{
  "num_hidden_layers": 10,
  "hidden_size": 512,
  "num_attention_heads": 8,
  "num_key_value_heads": 4,
  "head_dim": 64,
  "intermediate_size": 704,
  "vocab_size": 16384,
  "hidden_act": "swiglu",
  "norm": "rmsnorm",
  "norm_place": "pre",
  "norm_eps": 1e-05,
  "positions": "rope",
  "rope_theta": 10000.0,
  "rope_fraction": 1.0,
  "qk_norm": true,
  "attn_scale": 0.125,
  "bias": "none",
  "tie_word_embeddings": true,
  "parallel_block": false,
  "init": "normal",
  "init_std_qkv": 0.0252,
  "init_std_o": 0.00564,
  "init_std_up": 0.0252,
  "init_std_down": 0.00481,
  "optimizer": "soap_variant",
  "learning_rate": 0.00339,
  "beta1": 0.95,
  "beta2": 0.98,
  "weight_decay": 0.038,
  "lr_head": 0.00649,
  "max_grad_norm": 2.0,
  "warmup_steps": 37,
  "schedule": "wsd",
  "decay_fraction": 0.703,
  "decay_shape": "linear",
  "final_lr_fraction": 0.1,
  "batch_tokens": 131072,
  "max_seq_len": 512,
  "doc_mask": true,
  "train_tokens": 868400000,
  "max_steps": 6626,
  "dataset": "wikipedia_en"
}
Each number is 128 + 32 x the weight over its row's rms, rounded and kept within 0 to 255. Layers, rows and columns count from 0. Numbers have three digits each. The size before them is the row's rms in percent of the matrix's.

# k: layer 4 attention key, 256x512, rms 0.145, rows 202-255, columns 448-511
# q: layer 4 attention query, 512x512, rms 0.153, rows 395-447,459-511, columns 448-511
# v: layer 4 attention value, 256x512, rms 0.153, rows 192-205, columns 448-511
# o: layer 4 attention output (transposed), 512x512, rms 0.152, rows 384-396,448-460, columns 448-511
k202 085:119121154073125134182133137160126105171107148171141175146144153154111136163113118114099121163121142155172134146198086161118122086119181140140098134131159128107138155135104146160169155169101114
q395 092:149127100031111203113146123093134206213203119130098153101116128084177117121111159169210182089195094153114144113098131097163121175122132136134093160171122142120115159115147104118131137117156097
q459 080:099140123131056135108154141089107116189135054157116140082138132160112182151169145155085090125049173072154075086103111134124088126121160168156149156105078128152080133061178137122115148073143149
k203 099:145152142128052181090131110150087165157107122099168163149126118095132156158128111097117081119123117076115112119148135109117171098106140158103126090160139151202101153144161123154109143112099163
q396 094:101101153076097075152142107206168157159146134151136115138114180085125097090136145149190165192057095074160062127104100145140116111116097103123138126136176115158106118091083142111076159117141155
q460 088:162166091124173198138083113111151108114121082125126125171123121084077137167126109175175100148132162124081157079080167110083103155115138123079135128089123144090149117177154175103156140210081113
k204 085:135113157118168086144175096170211182085114117118120088096190128058120127135203128172167172112104089007112134156078112121204100065130138159151119092136100177117125166121123108129099080138089109
q397 093:110147119134117143137100162175138069134142114115080075184096143114100082159125125147065139141161116160120099168112138114171131160136113118127056188125113130105139196142108129148093098114126093
q461 092:135119076120119049086210124114126109167099177165110158120119119172164090123121114075136147174152134056075117146047076135093140097088115147162116138103107075170177129142089126146141155127115086
k205 088:164111095178130118069151128114129144106160152158118064108120139182148127148116165118152165172134205151102080131106147103139090164100150109113143089133099104124147190137127123060070121109120190
q398 106:124204161110115118078121117164170048167134119125143054099081140110123158144110103130191138102112127144176112129138128135143124111119090166096156131161145098152102176121118145145097179141113163
q462 094:061131188126099195147133120068088093105148104124110115043116121108142185147120131099204096111109177148141145100100154175089106166105091157150129180198074134186189178160151194158135140131118124
k206 107:097153105150129140163108103127090090184115115100121091153167152102139107148083147136180138185151142158186122102082146095169147181145136130186102159125114133161130138125138090072124175064150151
q399 094:171135206190070060094130095154161121139111146110065095131159105207080089110085142129125124143155147064164150180104142117180175155085090150132148103075094131124172105087122108143133188143094093
q463 086:170089120090112164133141131184127121127092156153156147120157121124116141143133059177097119169087131120070086152103174156113171153123138127126162141122161190128133192108088204135160124137120151
k207 104:100142203160147124140128138122095128203108122136102098167153146133127108141151113145162097068176124150134210104100154138162070150147106088154151158093184141129124105102105136109104073151114145
q400 083:144187104116132128105098155192080125114125116160099100138082142161152151120102126129130131156104172149158110166082129123116131154149162108107133105126133158114145137103143141186121082119088150
q464 084:087142102149186070115139137163095117074079085147116121091169137135175121111162144081142119119149063125117144221122151125091068133124109161135142114120195156147135155130186200123078122153148119
k208 094:134139157093095112146147149101156127117093061162140161092139199136120123120136065175127056104087179157126127110147152161147103141155149120188108109148068182130154118213138135168154100161153220
q401 103:058103147220060086028201157119128125080215150150176131130120089137144118155135146088059112096051115124087130169090139111118124052089166142176147133149144113092181084118089181125150127184110136
q465 096:200118108089160155112166173172160107081142163112162088157109098086083134192128149188176105133141165138124146097101163100152177121111081171114201083125094142097117159125080155110163112182111162
k209 092:186120163102180118147186167078145134115180180144125176096154103216126176130170146106146104191199186126133121143111126211084099124098078113137157132129163126158148107169149069116114175168107159
q402 089:099128162109152125124124130131129128146136145172086135168133162131089156147182168101063143082139160181166128134179157100096165158111105152133135140095150137052111119138128104127054136191156098
q466 090:108129201075122115084105134142138114129046133144120141067141211140105169093108162196137133080106077144100077134121153132176150158114111143124143104163108133139144085106181117133125103111070168
k210 100:134117091074104122116162083116117138112115133165157086119091102110163176104123095143172112119108177110122119091119132162164143105128166139113022129113161140073134066183184095153117098138177119
q403 097:089133119110140166120114088156145126139136167156118137137140097116060102127123158115121139149123145126125147144114130136214143091073116102161133128111113134120094098167172210098144083131064126
q467 101:128125105118225094139149101133141090145131144096122097129064168184112107165158134102151104135132074148102118134128216076033123085142076150084122086167123194161145165094074070144080174086115101
k211 110:095069136050102171155093051050141125119163156144138099101120146105168086116091136111142119111077126161144072105109166091111137104135154074147085087122131068166171111130148104093135098045085097
q404 100:140118109094166099155131150170162101122122087069166103101119120117141107170127092170171180093154171131109131139096159110184179095089132116069090140083160104185142104098134112199124112153162136
q468 106:145118052024112148127127150140154108137105158132126181121069130142131109129158136123145144127111095160138104141125149174115133124146172123168122112156098103157093207115180097149095159082138134
k212 118:195099167173164200160101179151070075109147147104155158127084070101175088143103073122148135142172093056127121142125136073174103149143103120139156143125105120134144084128134061134130097193124094
q405 098:120129093174097135180108139158103128146130093124142190058094134103128139174093138128195161147109164072141159096099143073108104117161138105105124086132111141168077161127146144135100142192150118
q469 105:144125037132133089141124069150149147098159176159141094136075105106121080126124194098186073131133139144103158103110162118085143173114086134067147136097120184123121115131094125149090134114144107
k213 111:136155113097187158222083152179099135142147150146174068164084116165128138166143127131209114094100072114115086099122144105147121135094143101104134113120092068124169137148166142126121140148101135
q406 094:121070131158094100190164061083085109152164139130117135085091109160112090094114211135108233034105144127131087107098151088075088115113079099074180081149115163199126141178157130082111150159158070
q470 109:160171104101109147163152145095119121151140110104123110163112122125145152056188116141095172109136116108119085110163130105075054140161132134169149142165103153148138118145191157106166157119177124
k214 112:108100102173145162110113111070109139111121075106114128144073119085106196151134120170092116111145076116081163117103135130139139129168090115122159154130121128147137149129149133128156099157109072
q407 093:051124144087120141130091149144130146092144149106144128169142107083134108146096066110126111094165067129104105136158042105153142178093150068103143106161113155158171079102121159142163104099073130
q471 115:121110149163191119123074129142190090136132135177144161097145112154058119195125111080159110140153138147091097107125116153127142176115129128135194143122156180142123190154135134087106195076108120
k215 110:127137174081138112084113060130156131052141156110103135103143112089089117185103067188071128131143153065137110124146088124091175159125160082053131110140155145197122143087129125162129140103071111
q408 094:058153124053175144131191088131146092174111135083128098123140210100146135153144155109118129083141139205150130132148150104111101050150099114101093124109139114106079064131139107102077166127177133
q472 109:145143145213100137118167101154113138067140156188065097126134184114089138106120079125168167118074099156170156098100127119134114140076070067114115165145091141156125134145111150147094131156145115
k216 114:148134106090116131177104161108157095113086103145086166115164104169132124126221148078040099163123147138120145161119124095202065110133156102121112136158137112084103102145141158138115148139161138
q409 096:138148170141111142129167096104106144085125108097165137108138120116086180169151142108164177095183126047084163174133161110098086148147130093103104155140170120133136084072149082066109107112111173
q473 109:141097196134127139122135149126120123095123107132114176217096118115145126173153077134057076072185135155092160144099162091076085169153093121154107080119161195095112149120105104123137144125125160
k217 113:113102159127172140108126136157065116177088105107129177070176106092067209115166169138094102104118098091103120137113167145048144150159136152154113127158161092132161154133117072090142101158118161
q410 098:135134063118142132107115125136151128178061122126190186130117128125150095129172087130104110152141111113110139141069120134152142087065141099136047088164100139162095110122118146087131124098090115
q474 116:126124103124116132105123128121115120172173111142112198114173164103116132125213150121141096121122089099128138149091142103074163124146096104128145155118153180127177209140140102169072119142095114
k218 118:110122146172105118089150147102135107129119164184120130128086112115125092120141119134142133133085140069185140111110143128072089128092147085151156137104084118162155119141105146083183137139124109
q411 094:132144149099125136131149110179142148150165122120143127126137128105167116183106132089121075168084132121191134130135151124150196149045098152078132101145121066135122095136138137171096089151146123
q475 110:152108136138094159146124104097185141093172121115121125121122074083158047110102165165158110103155110084089076114146216129150129175115140104157130113083150067109171132137126132158169104144096179
k219 117:119111108142122122161109161159116111138115102061114157089165094118116119136152141107068145113097120118135091136157148185135091163135171137192124163176160159094103151154044122163108169070088139
q412 092:115103119118124098197135093138166142178126081094150092115146164147140083185185164156154093109120122081143188189135030108129164128086119129150145086118211138171108199158139174171114143156101096
q476 111:173115146097205141093087170088127091135101080119103132101143111116072128160105106149195132150105117162063149175076097176129181171140119125107198154064127100125098107097137191171053124113137109
k220 108:147115132142125115078151148119080073178146097146093164108093142091188102155089178160122146141139131145100148161121106113143091135183152134144114131103144211153103133107083110122133142090145105
q413 097:142120095112121135130142122161129120125151122166113128165108132189076168132081152100124139108124135143142132123128100148122066109092149093075122069121057112126111220049106164104147126122159076
q477 114:176146142121198117119171084072092105180181144118142162124108131130145109140152138137175117093129154126130160138141138091065070119128068093141158170145130095107141117117130136104180107184082132
k221 129:166118089068103125110122105085101073087155125078147146062088121092092094145173145180113121096091136088106190116115114110113136152136140093143104130161056146099153090148145140107176169135147069
q414 097:152153132105202081059163139147110155078138152154101100157151127170167110118157110133067109073119097113117074117087103092100087126097148136059150165122130092119117143098100204141101124116135171
q478 116:154108109116141079145091110107063135103140113162126132152137174135098102169144113078143148177110111164140137155160093132130078099118189134143162108143075146156168185076124157151066181145140184
k222 123:082153143117156140111094140165176133184048153150119092177142128156155098147155161140128128103101150091158132116105099105167158134103148140121112140086115154111138163103145121143140073151115150
q415 104:151110151133104111152177084085073128150085102115160170133150140137156149141126092058098139081143166091169154126101162128104127104117184129094170150160120070138056142120141113098159137111104167
q479 110:181065145153127133176071147120148161150088063157148128086148132100128085156162097102122079049109152134175174091137098136133129136120127131064109124106175147131166137059028082113080168115111115
k223 116:131071161116117114110138125143134139066099115048156057133089113102116151159083035115092116131112125121135169135176101138090110103111143155101188124080151088162142163137159118152098160161095098
q416 105:154100141145162133184162170186103141089162142091145123144098103118131091079105076154128065109120139154154152116151108122160156164145138157119102115147138192107127129142096135132099157133086121
q480 075:150121131085123076116165103081095111141180113102102066106167102125163156170090144117151109149172233124103130122142134103065129075110157175077091107126161150181079095126181190138146104126113115
k224 084:086124103171108115124129102124190147150186172167095148109143140119126164119129090170066093105183150158150060115078139135204107168087101190129142099111143154122029153137166093104140097124158080
q417 092:101159127157157112132110055147121157171179070095143097172066141097131079084112111185148140104113160165093112095111190069128076159135179151167163138171149145113158117134133126094102145115089100
q481 066:094088157125121046120107138094163134235101167117093140098089143084083103152107134113081122115164176089101126132111111096109144077151095125085135080084099101130139087106147159112196150160118153
k225 085:191145139154125183125130149090124140198133185087136127035113119090138148137133189157108167128074125086095108168118159145130173073110117141132136150157102153125058133100131158137073097148150069
q418 089:134139156185134131176168116099136045141131163158110107147178115199132106146087121091124107133079147126162171058069153120095150120114140173203074094104125154166114105111154178134098113243106099
q482 068:120126171106172116150122085126142136120150099112154094120192097100184081104105139106112162135141095137110176097140193123102153174125116158183114104147143171077066114174249117148116106152153117
k226 082:140077157084128136176113142148048205069183149143166083102091078081103134113099149194147156129137172092102140110160140131048143078122220085108188083108144139128088099140169118131070155102135162
q419 086:112079127090118163137129131132129185090157152151092108138144138108133110018111120175112153172147133134107166085115150162060155153094091164107057145126222116100119096135063117140049165104077109
q483 069:136137170096098102156152079126149205166114131144187072109176148080178089094099076072088148155138162082103097108084099114104138050140111186113140130176140172137105147099184126159129086152105153
k227 080:154105126143151119066173131114134119129079110131102161073179166179109202130102139106117123122099077128129111217106083118093080112138143167120126076084135138169055113102108140165163083169129112
q420 096:045121071088102092098156115065117079095175158104160136135165159120141101130146103093127118140104120099147127110148116148167112108135067117160131173165141126152117097066159134234098168160120082
q484 079:120154137124187135166211103115112147129129130145105129060101136061119131220120173127167143106174155110131124098154202083130140146128073106088189123137098024062041068138182064181131154128125129
k228 093:190117070088113104098154113151174130125117132150100117150112132177120102082131075152216133135151113128077139119118088168132135163156147159137112131121128158083163137147115102131122118154123096
q421 093:085109161201117143077178124144146086136196119089169137106136118100126128137093104165185091077087107126163132177157115121128097107085113093135118097091141103106074136152079094109141184108094140
q485 076:130109069091185152172129123114127136095124176133075172160068106099206186121132114118119196174213107097098110147163129103112121109108110115088162074139123109071092111068139069178108141109164109
k229 087:127172154132154126078129152069169111079147145157079175176143152106080151113158110100184156145092101078114090091120122180112126139179126129141138091144166206073196150168140175152128066102163086
q422 097:092082181126146112085102196072127136198124135129147156072106167093159153087175147103160053081178148150100169110078160149166134161107089074109143167195156092167134085131135118131116111097129126
q486 082:133098138188141155084081121131109145133138084124110161084106159064088098125111099143080127177105142135092126103097135141139102119111080163134132158180103137163094135165125134116147191154135088
k230 096:150136159077103103161126160107122087122097087103127063159118163117151111211175113109197163113138116145144080116161106078148089142155149145104114089185097178142141150098127220173108132081152165
q423 098:131111109085180123127165146115142184084121127118117142193078131149137141081174168131093237113178147139060111121117119087160110129189143137129103177113120111102130138057097130119118149198131146
q487 083:123115107139147094088144107079097202129072079157135135132119159109176131156096174149115141103162215100095148155090212149083082149179083179176092125161195117160063110108123100156090154074161139
k231 088:144116109160149190118112124172091118095101079137136141088086128072083112167182103131105072114166134140183176145156103138168184198107072149130086158149149166135152115104102142164121162149162102
q424 095:143145147113149133139120161095107122103123110138167105164177110087073120099164082137103129176129114142139091114108172139105133132118145097090109142142088155188197141114121083098134135139154122
q488 083:192130148117093157138143118177093080155108132153147110140120103111123147147119082121101111098146103133122121119101144138078168111161163189130185173045099195106045106119126094109156127185144069
k232 086:134154150122145137167150077180071144180147117097140071086088115098174085133043136144171183097125137087062109116122064104100111124124112149116182061093129161095090119131175146129146136078172145
q425 092:124152161090140113174165157064149154117142159166164102103186108145124139118140154108151137110164129170114182166117130108163135151110134136225149087093125107128097157105127099100111078136071112
q489 081:173166103123050143123158135128138196099094119158101128163165116143133167135128158124070140113130156117113127160059199124165123141107132163106123157147133145121170099078123109099094125145118115
k233 097:127115107154099117148094153115106090108121110154140110104159164132085114075114073178129115143100107120158140155159141133145213119165123098158083130091136055116174074152112087114145105143116120
q426 089:160133157112141165093131100144130119083176141145138061100206095122117151072159178147133136132167147190147110123056116172159133120142154160145167175151095157113084125069177120129120142168148160
q490 077:165111083130127130108098078120087158086083083181137086122134102121140153145124091130135176106164124163107152165124176109084111156109087148168121150140174182126082119143162093147114107152114132
k234 087:192166090131132151180128130114114171145117136124137095139161121150086143106123150123124092124125163102077152170106109081107180075143155123152133163130144155105081179130141168150057092146134086
q427 102:122140138130177124122187172103114201115108143093183165133123173177130099156135137155116124091129137129097124126108120110151136154120120103045120136130163127087125124160149102119100121072137132
q491 084:079138120120134134119101131121197187189096093102118121193100163140126088087161108134120156151137138140092147148153160171126149108125103177192155114126091099127166138095128060097127118083126171
k235 096:153080109166169128088094133130094092097097128176091149102134135073128157172093165142159170130130132145086098217158123171137098128099114118068103098092097131151099100216132107072142147082092130
q428 093:082159107177147156092108088152183112093155103111161136124064106142135112130126132143114042131108150149134178080111142123152166139128116109130149075089060135114142148187134046110125122103087077
q492 078:135157167138171139114114100096102102158155129147139119208105136107098141138112190167168127135106107092098143103179103141101120094136081104141081130080152183114113102163090066145150139122130098
k236 096:137131115160105109147128128185105159178146103166121119061105154099116065166177118116141136193078160106106132121071106183137119094112132141143113131156120134149137152108079095071064111144159099
q429 093:174136159151105122158118098161138070091128117127063186155130112100106151095132161060141132077115164056120081140189144129051147088120125104101094103076161125156124136142178107152072106126114143
q493 080:143234134155132089092080154129108143146111121120138145109146118107087148128095135144086070146141087158178147177109080182113114150065192055080138162121119073100113133156119093081083136110152141
k237 092:123070096161120138178102131077156114079129109180089073131137121109068084111137091093209111133138100136140145113154150111110081146193069102117096137091201084079108071107101112118111149140152165
q430 097:069114074156127142160151185109080108161182125128106135130144115097126055164140132168083149126122084139125128088133128142058069181164129154139136162162115104158198147030186139123091146095146133
q494 090:155146118117140114079099127130054158154123141108123142099193166166120200123150084140169184089114108190122127108148110091085119141164197148135146074139150116122126137060141102146141126185107146
k238 097:152139085162168149104114118123142152096101094132131127150133131085084072105151111088147142122134136110046084094134158151101131171158145129123085148166134172116124134078094181159135104154105133
q431 107:180167142189144114119121084182152084100082141121066137162126128135084094141143105127101109147154161115167104137147133128083160090083166139117131087113100087110121159099138151094102166181095107
q495 093:117173146134160111134115088224136128114117094112142208124098119117210114069087131116136139138170128079184144151142159129114107114109140163149115134117117118116143155139115088144135142082148153
k239 097:135139161079061138150083174080126120160169112133133114125187112125161117122109078158129146085140128092081128118173153104068146110123193106101224129118077065141117201034127178093126080106113139
q432 094:086096095119150145077162066120147175140172104089168149147112147135174120089097093077160103082119114106081107123105162175184108114137088098131149112185110141178114162157182126110141112085074195
q496 091:097129086192127124153188121090165094119143176096126132164148105151190106126163098137136076167147128071105144096127101150169079092119131055183129101137098099181136143107123159094159204118152090
k240 093:163171115120088103112130139115146151129130164133138105103112146158181200131144175152133115119128156065090115100116106139123117140127076115108120097145123093107121115158123135093114128162139102
q433 099:089151088156122118100130124083099132152155078149107087101106090081180079099152100127155078146026105098172157112125111143114125141093141153136143141114078049143066087176126117160131133118100056
q497 096:167164118167091126120138081076120182154143122130172078096125125156109093105111135140157111146148130100100148151140142148150101173122138084147175143180132154103051140154184118170124124075133107
k241 110:081089126185164058131144090102112120106173116134137093102123102117166113082134100161071150103104124057091093135116103098111108085085102157192188155079094123139152098099157105121131105161072126
q434 093:147092108159104060169117109090153130070195116227080148156066137080089148134099123129102095137162149177125109146142152116109128093187101153127109138152159167112155143088157116143130060122158155
q498 097:140193133093114193122181178100135103100150127181134102121160161105127165166130145069102154124166150150142134165114165153116128041130183102162137121158139124082118164083169132122118122149139064
k242 106:146146155132167130195087075119122088148153123093062174100133128136157155153171145084141116116086150093113169094088137089083086184207111120160141116135150162129131108120137159120137052060123132
q435 099:103167112146132157099098109111132072133129106152082111089109097088168172123159145144132148086122106163182171093110100134113148133145133092166133122127096102100209141111107161090116102141155140
q499 107:120136142157125130146117155082165086129120063105171170125124127097132152125132115086143086134082195148159109138090134134139159169134120112180158106220127145080140145173091118062148140146114144
k243 106:079188135108157112173110128069149153113116174140052085066132116132079122209082101136105112108146083142147197119170161094154159146198124141166097116173055157145190110130140086082139129108132186
q436 092:136140170085122132178168102184137142134066161157161121122129187141101134145123163140104163145111149103135143122198141104186113110148099137126113115135134146167168147176116145116146105124109148
q500 108:130137130126162134090132038112089165133084123153117117140138141210134141081113115153123136116178121128115101160175133157096168150119108170102078090141092122111116101168084088089165106112126084
k244 117:171149196118182152121109132140109163086158168158119176116108151110064163127094121161082111064123068063117108139155103151199075133106101112139092121128093115174156133172107115115153103128150100
q437 092:096115139148106121099185170146143071051124114132143232153111128130148130132103144149130139169126193121101117141165077089136193209096170170103197065099060102146171145164122166136168137162173150
q501 104:112138088068111092085094123095102157146044156137133147156094155115148184101099093135199138147125133151093100173107110174128077158093180158114147138152074166146168129125132116126109153127121147
k245 116:120110063153161121119148116116167093112135132086111196077080122094144152127093154127184149089168128112123120123121122133155105095095197171155174138151126166132150112113085108155157096126126157
q438 100:065093123078150155123134141160121064130119199147136086133089099101119111136173158102127213244190111190112133160127071123147169149106108184141209155130121182179139087090141181164112160101111089
q502 105:103117144133177123098119120119089132113124169080169191131130125108135168194104115090158125171176132170115090120076138082120102170140129151086167159111113133099111149105106140138117141090141065
k246 119:166105101128095153122100116142141184120172124167142105139117108087076068151130122203105126171111139102098164119043145144160112148143151176185125083207094134122115042130104179152155128114093140
q439 091:089138121145083205181141147116117032115163161105155120130105135180095108176146099095180157039117096062190170135149145189098181153131153109159075104116139106116118147214146132117116160160137118
q503 107:104128111122110131096163156086149043121083138117136139175154145131196160179127114075105148112108098129079165104104135120108133179168103142152090134158122105126041138176134110103151160195185094
k247 112:131186144130137175105121130092162142154130182128108102177132182110134112136136128113124162072160112156093174136133152130086174163127166151161146138133129088110132140121125083145082093109121100
q440 104:177130106167140087168154172182112107124114169077155142119113147126105114110139158115131146113084123086172087171170115080099105113154121085107125062150107182117147143150094171126164084170160135
q504 110:146163064126113179176096090118116135141125156065167114106104126135161044212140090158119130077065103086120141085104140204145116064133117125093116094164145101112104064068084140155149122119101068
k248 117:188118119087109110171173163175131107144148117087133134122128134128163144128149141086168067152107092164131082154099111108141105134136154116174108101197109187119154176130076133157132133183168168
q441 088:134163151185088143088122152110107133137117150121150077161070178079141208138149151082197144151177175129125117085097148154148147058126154111144120049117101088099171100095095125146111171144143147
q505 109:145153191171091125182085175150103125120052148088118121168189103135137197109102074174163117121139106119186100087114116097107102137131175160085130146149128106136111158129124166098139116097171114
k249 116:116119131139084131183138111112153121122088147131117120194154102158111146143130129099178079206186198089124128155120114113168122068118100147189118089142171132105150124121070136148091147150144084
q442 097:072126200136073153097120120096069082076106092146136121126137137126113150127173106113081157165145136102103166104150125179137113104119105114129115132112126160148123146140098141138072023121080122
q506 117:076143147130104195104106092179127119119103160111154084102159095080160062141081063092113115181121126040075132170170142099120119124137177134140174102153124171106163187138122165219095103169163114
k250 123:119090115100106084061083117139090095136117147112130136122160189100060156155155162091062134192097130102148094164118129183169103142118149169175100129110187152138089150122095094173190083115149144
q443 093:150149126122159158191109083103173121130116110111122144109103075124162113097107192081142094114124102062137139170094120109059212105115121146149114102086125122099135107141114107207162095086150172
q507 109:131127091083181150161113149091083168147093162113112102150138073140119176130129188139123076122162102119174075081113110148096138112069157103108076158123138148140160105164102144175164103056170131
k251 116:143138122139071155165100047161173171136141117109069056125135096130122106120122129143140141100093095129173126141145168046108134173130047098119127073153100098118136106123100157125150154123121134
q444 096:118102159095115151098121171148124130183104158074144160036115160170108133099143146117149088064103147128136169140107179140144114127160206103083116100137149095061170177153207167152068112207153158
q508 114:168094164101161099128082129145112121131163159189075159093107115131104082124107172141164166067140142119079091105114101137156116143132142118169081136098116139108093149119145148124161134164181196
k252 117:141064083165186085093108131128118095153087135096133075115111095121117129115147149133164101108161115128112143170100193160106132102117145133119117198106132067094108132128092151175091107142111061
q445 090:141146118116114144138076083082143098083167080099145146130150100156111113091110136118139139126106121184118166134096138113120119135109113178188138165158111139065160093137122197168126124133130149
q509 111:100132115180129137120123141127155083104121088172075184118105132129109154214130100102142122147102167182128137138129061114118117147077192147171069124128109056116115107135115167187136152135143108
k253 121:136134161176142101142057137139128153113157123121175150116143063116117085111152110151201043135132102081097130147075147055079108140058114123114069173152110181088085117130097109090117122030126212
q446 116:213159168125140134151137040103118149070208100140100105122129101107143168194128143151133091150128153093108135190095161137161094180118114160123192120102114127125140102136133155160135146088150096
q510 126:172129152111131045136125099142057176171218180190120144111126057123153066166131107158158117134113129129090113107112074156138124174132082160136130085128100138165125110139123140088128096122152184
k254 125:052087124075152137148140179106099145099101132097117157058125074147112133152103054134124144196162086178119147165116159080147107140060153154147164149132173114179153089136114090133112142155151158
q447 100:109066161146129133124208096097135110148124136130096179135184079085121153110124122143069097139103175139089140166183149209123124121168124099159138092067142130075125193125139107132170164122168161
q511 102:202115099086082142100134116116118146096150107062118147166145104124074132088096076115114078080160102171203115168107098169166140150151151120114161114099150150148138148164104025157101065134136111
k255 109:120079144157124067114084146114102095080128130115127160158102137096092140065137149114125078133131154127126049164113187179095097091150077070155098148149137144199156193118105121119141119146179054
v192 092:160126127101161117131129130145106159104079133130114098163101141111091148172165124079083128104114088148033126145157157098144135107112158156157140128094111106109102121088116136167223078122161119
o384 110:063108087121118125125158069115149057147144088128133093122172052129114136140150198158109123154116127124152142094172101095139117153130149114106162099109152182129127107148137106104104165135155132
o448 097:163173122089134084150132106159101138103135143105099118111118156160122146125096105053164182156149107157088114129131171091109133070162103081182089106126158075124140092128139150143162154130120104
v193 103:104141133110113109129170119090144119147096170129145090126113098115110145150069205145148114135200129129191241008127084142146160184187140155177096163118167131113149074091123044158133128142019105
o385 122:162149143115217171111104149091102166182177146081137093150115155082097131165144094112132134172050171148151036151196142068118071111096160094117107070191160084163091191151071183144144106115147100
o449 102:125185140163071129162161082125143109098098120191111066109106105200101156126091170179137111123149114104165231093064098181150174142166109180132087219118118139113114096148147024138106130177100148
v194 095:163139146104166116144141143142034167117117122139123168121204126103087138130138098064112065106153096131180165157170136085106120127132084098148102143149088083123096077091126097114124137138098074
o386 116:057182127137099175182133098151186125150146166106140122124131128177122120143147106142090156161174180163077121110069097166119157106168169163099128133091151160114150119100154183100109132137155196
o450 098:155101128121132136084143119115079209051129107140108049099179135100088118134157141076117077096119091107175134203204145122121166186160109152095144164172146137134104127122148122172086144123073110
v195 100:133160129134113109121107137189128173172101158138148105131161116138104150146160164103159200084100085122123133166129146118096148123201134083136057153111159183058096118140110132141159093142146116
o387 117:124117155133159097122142086107106101151165083101151189129093152175177136103103063125100088098153138148111123116202125146175129103096065132155151111179102131145151078168132148110110126071098166
o451 097:128097085141064125081094130107126125111110140139149135146181137091092135156116140134178183137077088128147121130128117107118127141140115123163087121127112154118080109104097080106160157114141121
v196 094:142075118243174152107124158153079107116134163070102134188118159186115105110054116135116163151157111090165160141100114073098160142137075072118130154063084173153143142115163196102079088121123159
o388 116:106173145123049141086078084147130124125110116215198128057076097081118075155155191119169090070122140122086153160167116131108122092117160187125127146159104087123131132109048100144093158127135090
o452 095:106145127116197108133156128123096137128105114128095186125161118183150138136110086068138162135128113102142133027082148097125113134115142134128070206080113129129132103141195130108133135112101181
v197 096:151138121168156174065196147141036108160114144163133159134093134156127143161116147108142145100110085127213068119113137111069141097098151130088148185169105193138111144120133121114137078134136108
o389 113:137130171101074092199149126203172141129116136028127068126134164125119076108138119103135154117151186097084162085063103067210122092157121121125169087096107063125111114108121132199108141113150084
o453 093:093119096150167118121167148092052083141139108194103125174167127149114169144119099146135103156142105114188108117108145139078151118172131109134063169161143183145125124165156138066083118157108148
v198 096:122117084149133125113100117135107166154147152127144172166106141121113109145170166101111089141110063158128125116162133111115167134125105102079117126125104173097112109093131168132141140125107140
o390 117:146176134124131165060119143174136111134099159099151112066154112179156142100086125129098148204129096103131124118210095148033142180148168120157198117183131159176112177096110111114142105067107170
o454 095:162171122126146127148180139086097197184197105142198159157117172101123155140183134128136105100137135134132132142077124077213136089143099146104142126159124165102131132093178111148113115122118088
v199 095:099115119137077164104130078160085148085106152122099124057074136173118117106159148154144164203138151191107131086139136115064161103123105124164145063111101115146149057144146148166164148137086130
o391 112:174168056109165108153109204146124107138126093179164056147123030131194117145121088152120122124154049040110086126079119180148116110133139150090081160163152156121125179119106184095077138158165161
o455 102:109122136163094137133156067121099130131141129106070127095112190212083097123205137124181118139089145201153160137187122105100157118114131185167102092115114135138150072119159155157146106138118066
v200 101:135123077122161174118167112136116152174148137123113086160099119195136162184143131153136139170190138105151077128142079093124126077124172112078141165170135092093105117081144064151125110115172099
o392 116:172144166116107073124133103093177114122096157162135151118151130127144121154089118117173127125071112147113158092069166185102107209087092177168121082113114157197148114127139158173132161124075120
o456 102:122123120199155149170194114123164152147165122093145122121102121120128091126116066162148122122183134169156091138194089113074143112127123060105145157186134104077041164154104120100102144113114124
v201 095:150105124151137110165143110064202075157118192144148143081114117142181119116138110169085131053102127142122116157064100103144141080125146157128132090117102171126101113146107167080132091132190140
o393 108:127137140074156109123120160165136094190104092116087151082173184126133200136138117115144147132093128124121144070133122143126155132142124161036099219148113175102179121151088129189062174125093157
o457 104:131135142158095114149097146060136104174174116183131136114081112139131100115109129133080083079120128101098073151138101164118115096112130147213138057072142112157164151149090132132100156083153193
v202 097:110146087146157219132104138161178123128129139181155062118151066089142058128109100118188178103090089140100131149133083139148207174148113113159129101090115077080175092124100098141103174088078084
o394 114:163045155142128087046142114108090149072148114072070134117120141152130140105070105126099120154148087149100131148138173146118093162128140160102191162146106128161134159090200179154129119098165124
o458 100:102232126123154179120110168133105092145100162117127127183186081125162091150115107133127127093109113103128143111157086076107133127128129139144108112070093110121138090101112103109081125145092117
v203 092:120126108096126163130121156116135155143111064176099087151084105149126110131114189150114181139124066134118087090125110164078125125113095090111085144153146120067110137156143162129124089094105153
o395 109:157144126184156169143138076139155152110091173099115166122147147127136100125132110122140117100169093091141184194136087107118125131110126179096159108150087132167103102078108167135159135121107124
o459 099:103064074131087096142142148086166122161105097150123096136071084103146090176117132144115143153105124123097054102146109056128157134073115127149047094168107129088181123183134121130128132093149085
v204 094:150172115176117116116131080138107097126028126087107109170143128090109108129154187143163138118137121118133141171114196127167118170158151114169107125155194211127177093114126109095060128137122094
o396 113:120141080142122107128102127109130127123209129169090126083117109140080231074112115166115104096142163155097123162181073176099171064110073118128181131063093081144158120136074099126185188145164147
o460 098:182152148101121096134100145100140125158079083128091144143100107133091076186141163112107173127062082094174103104124176090176074172053113155138103127159133160135117118115134092138121125117089092
v205 093:098154090116140162147139147149098100185167090160157079137135172170095098152147144109094149123110104162136031054110082093118118150105157169143148127131151127116178141130109148163110137148095130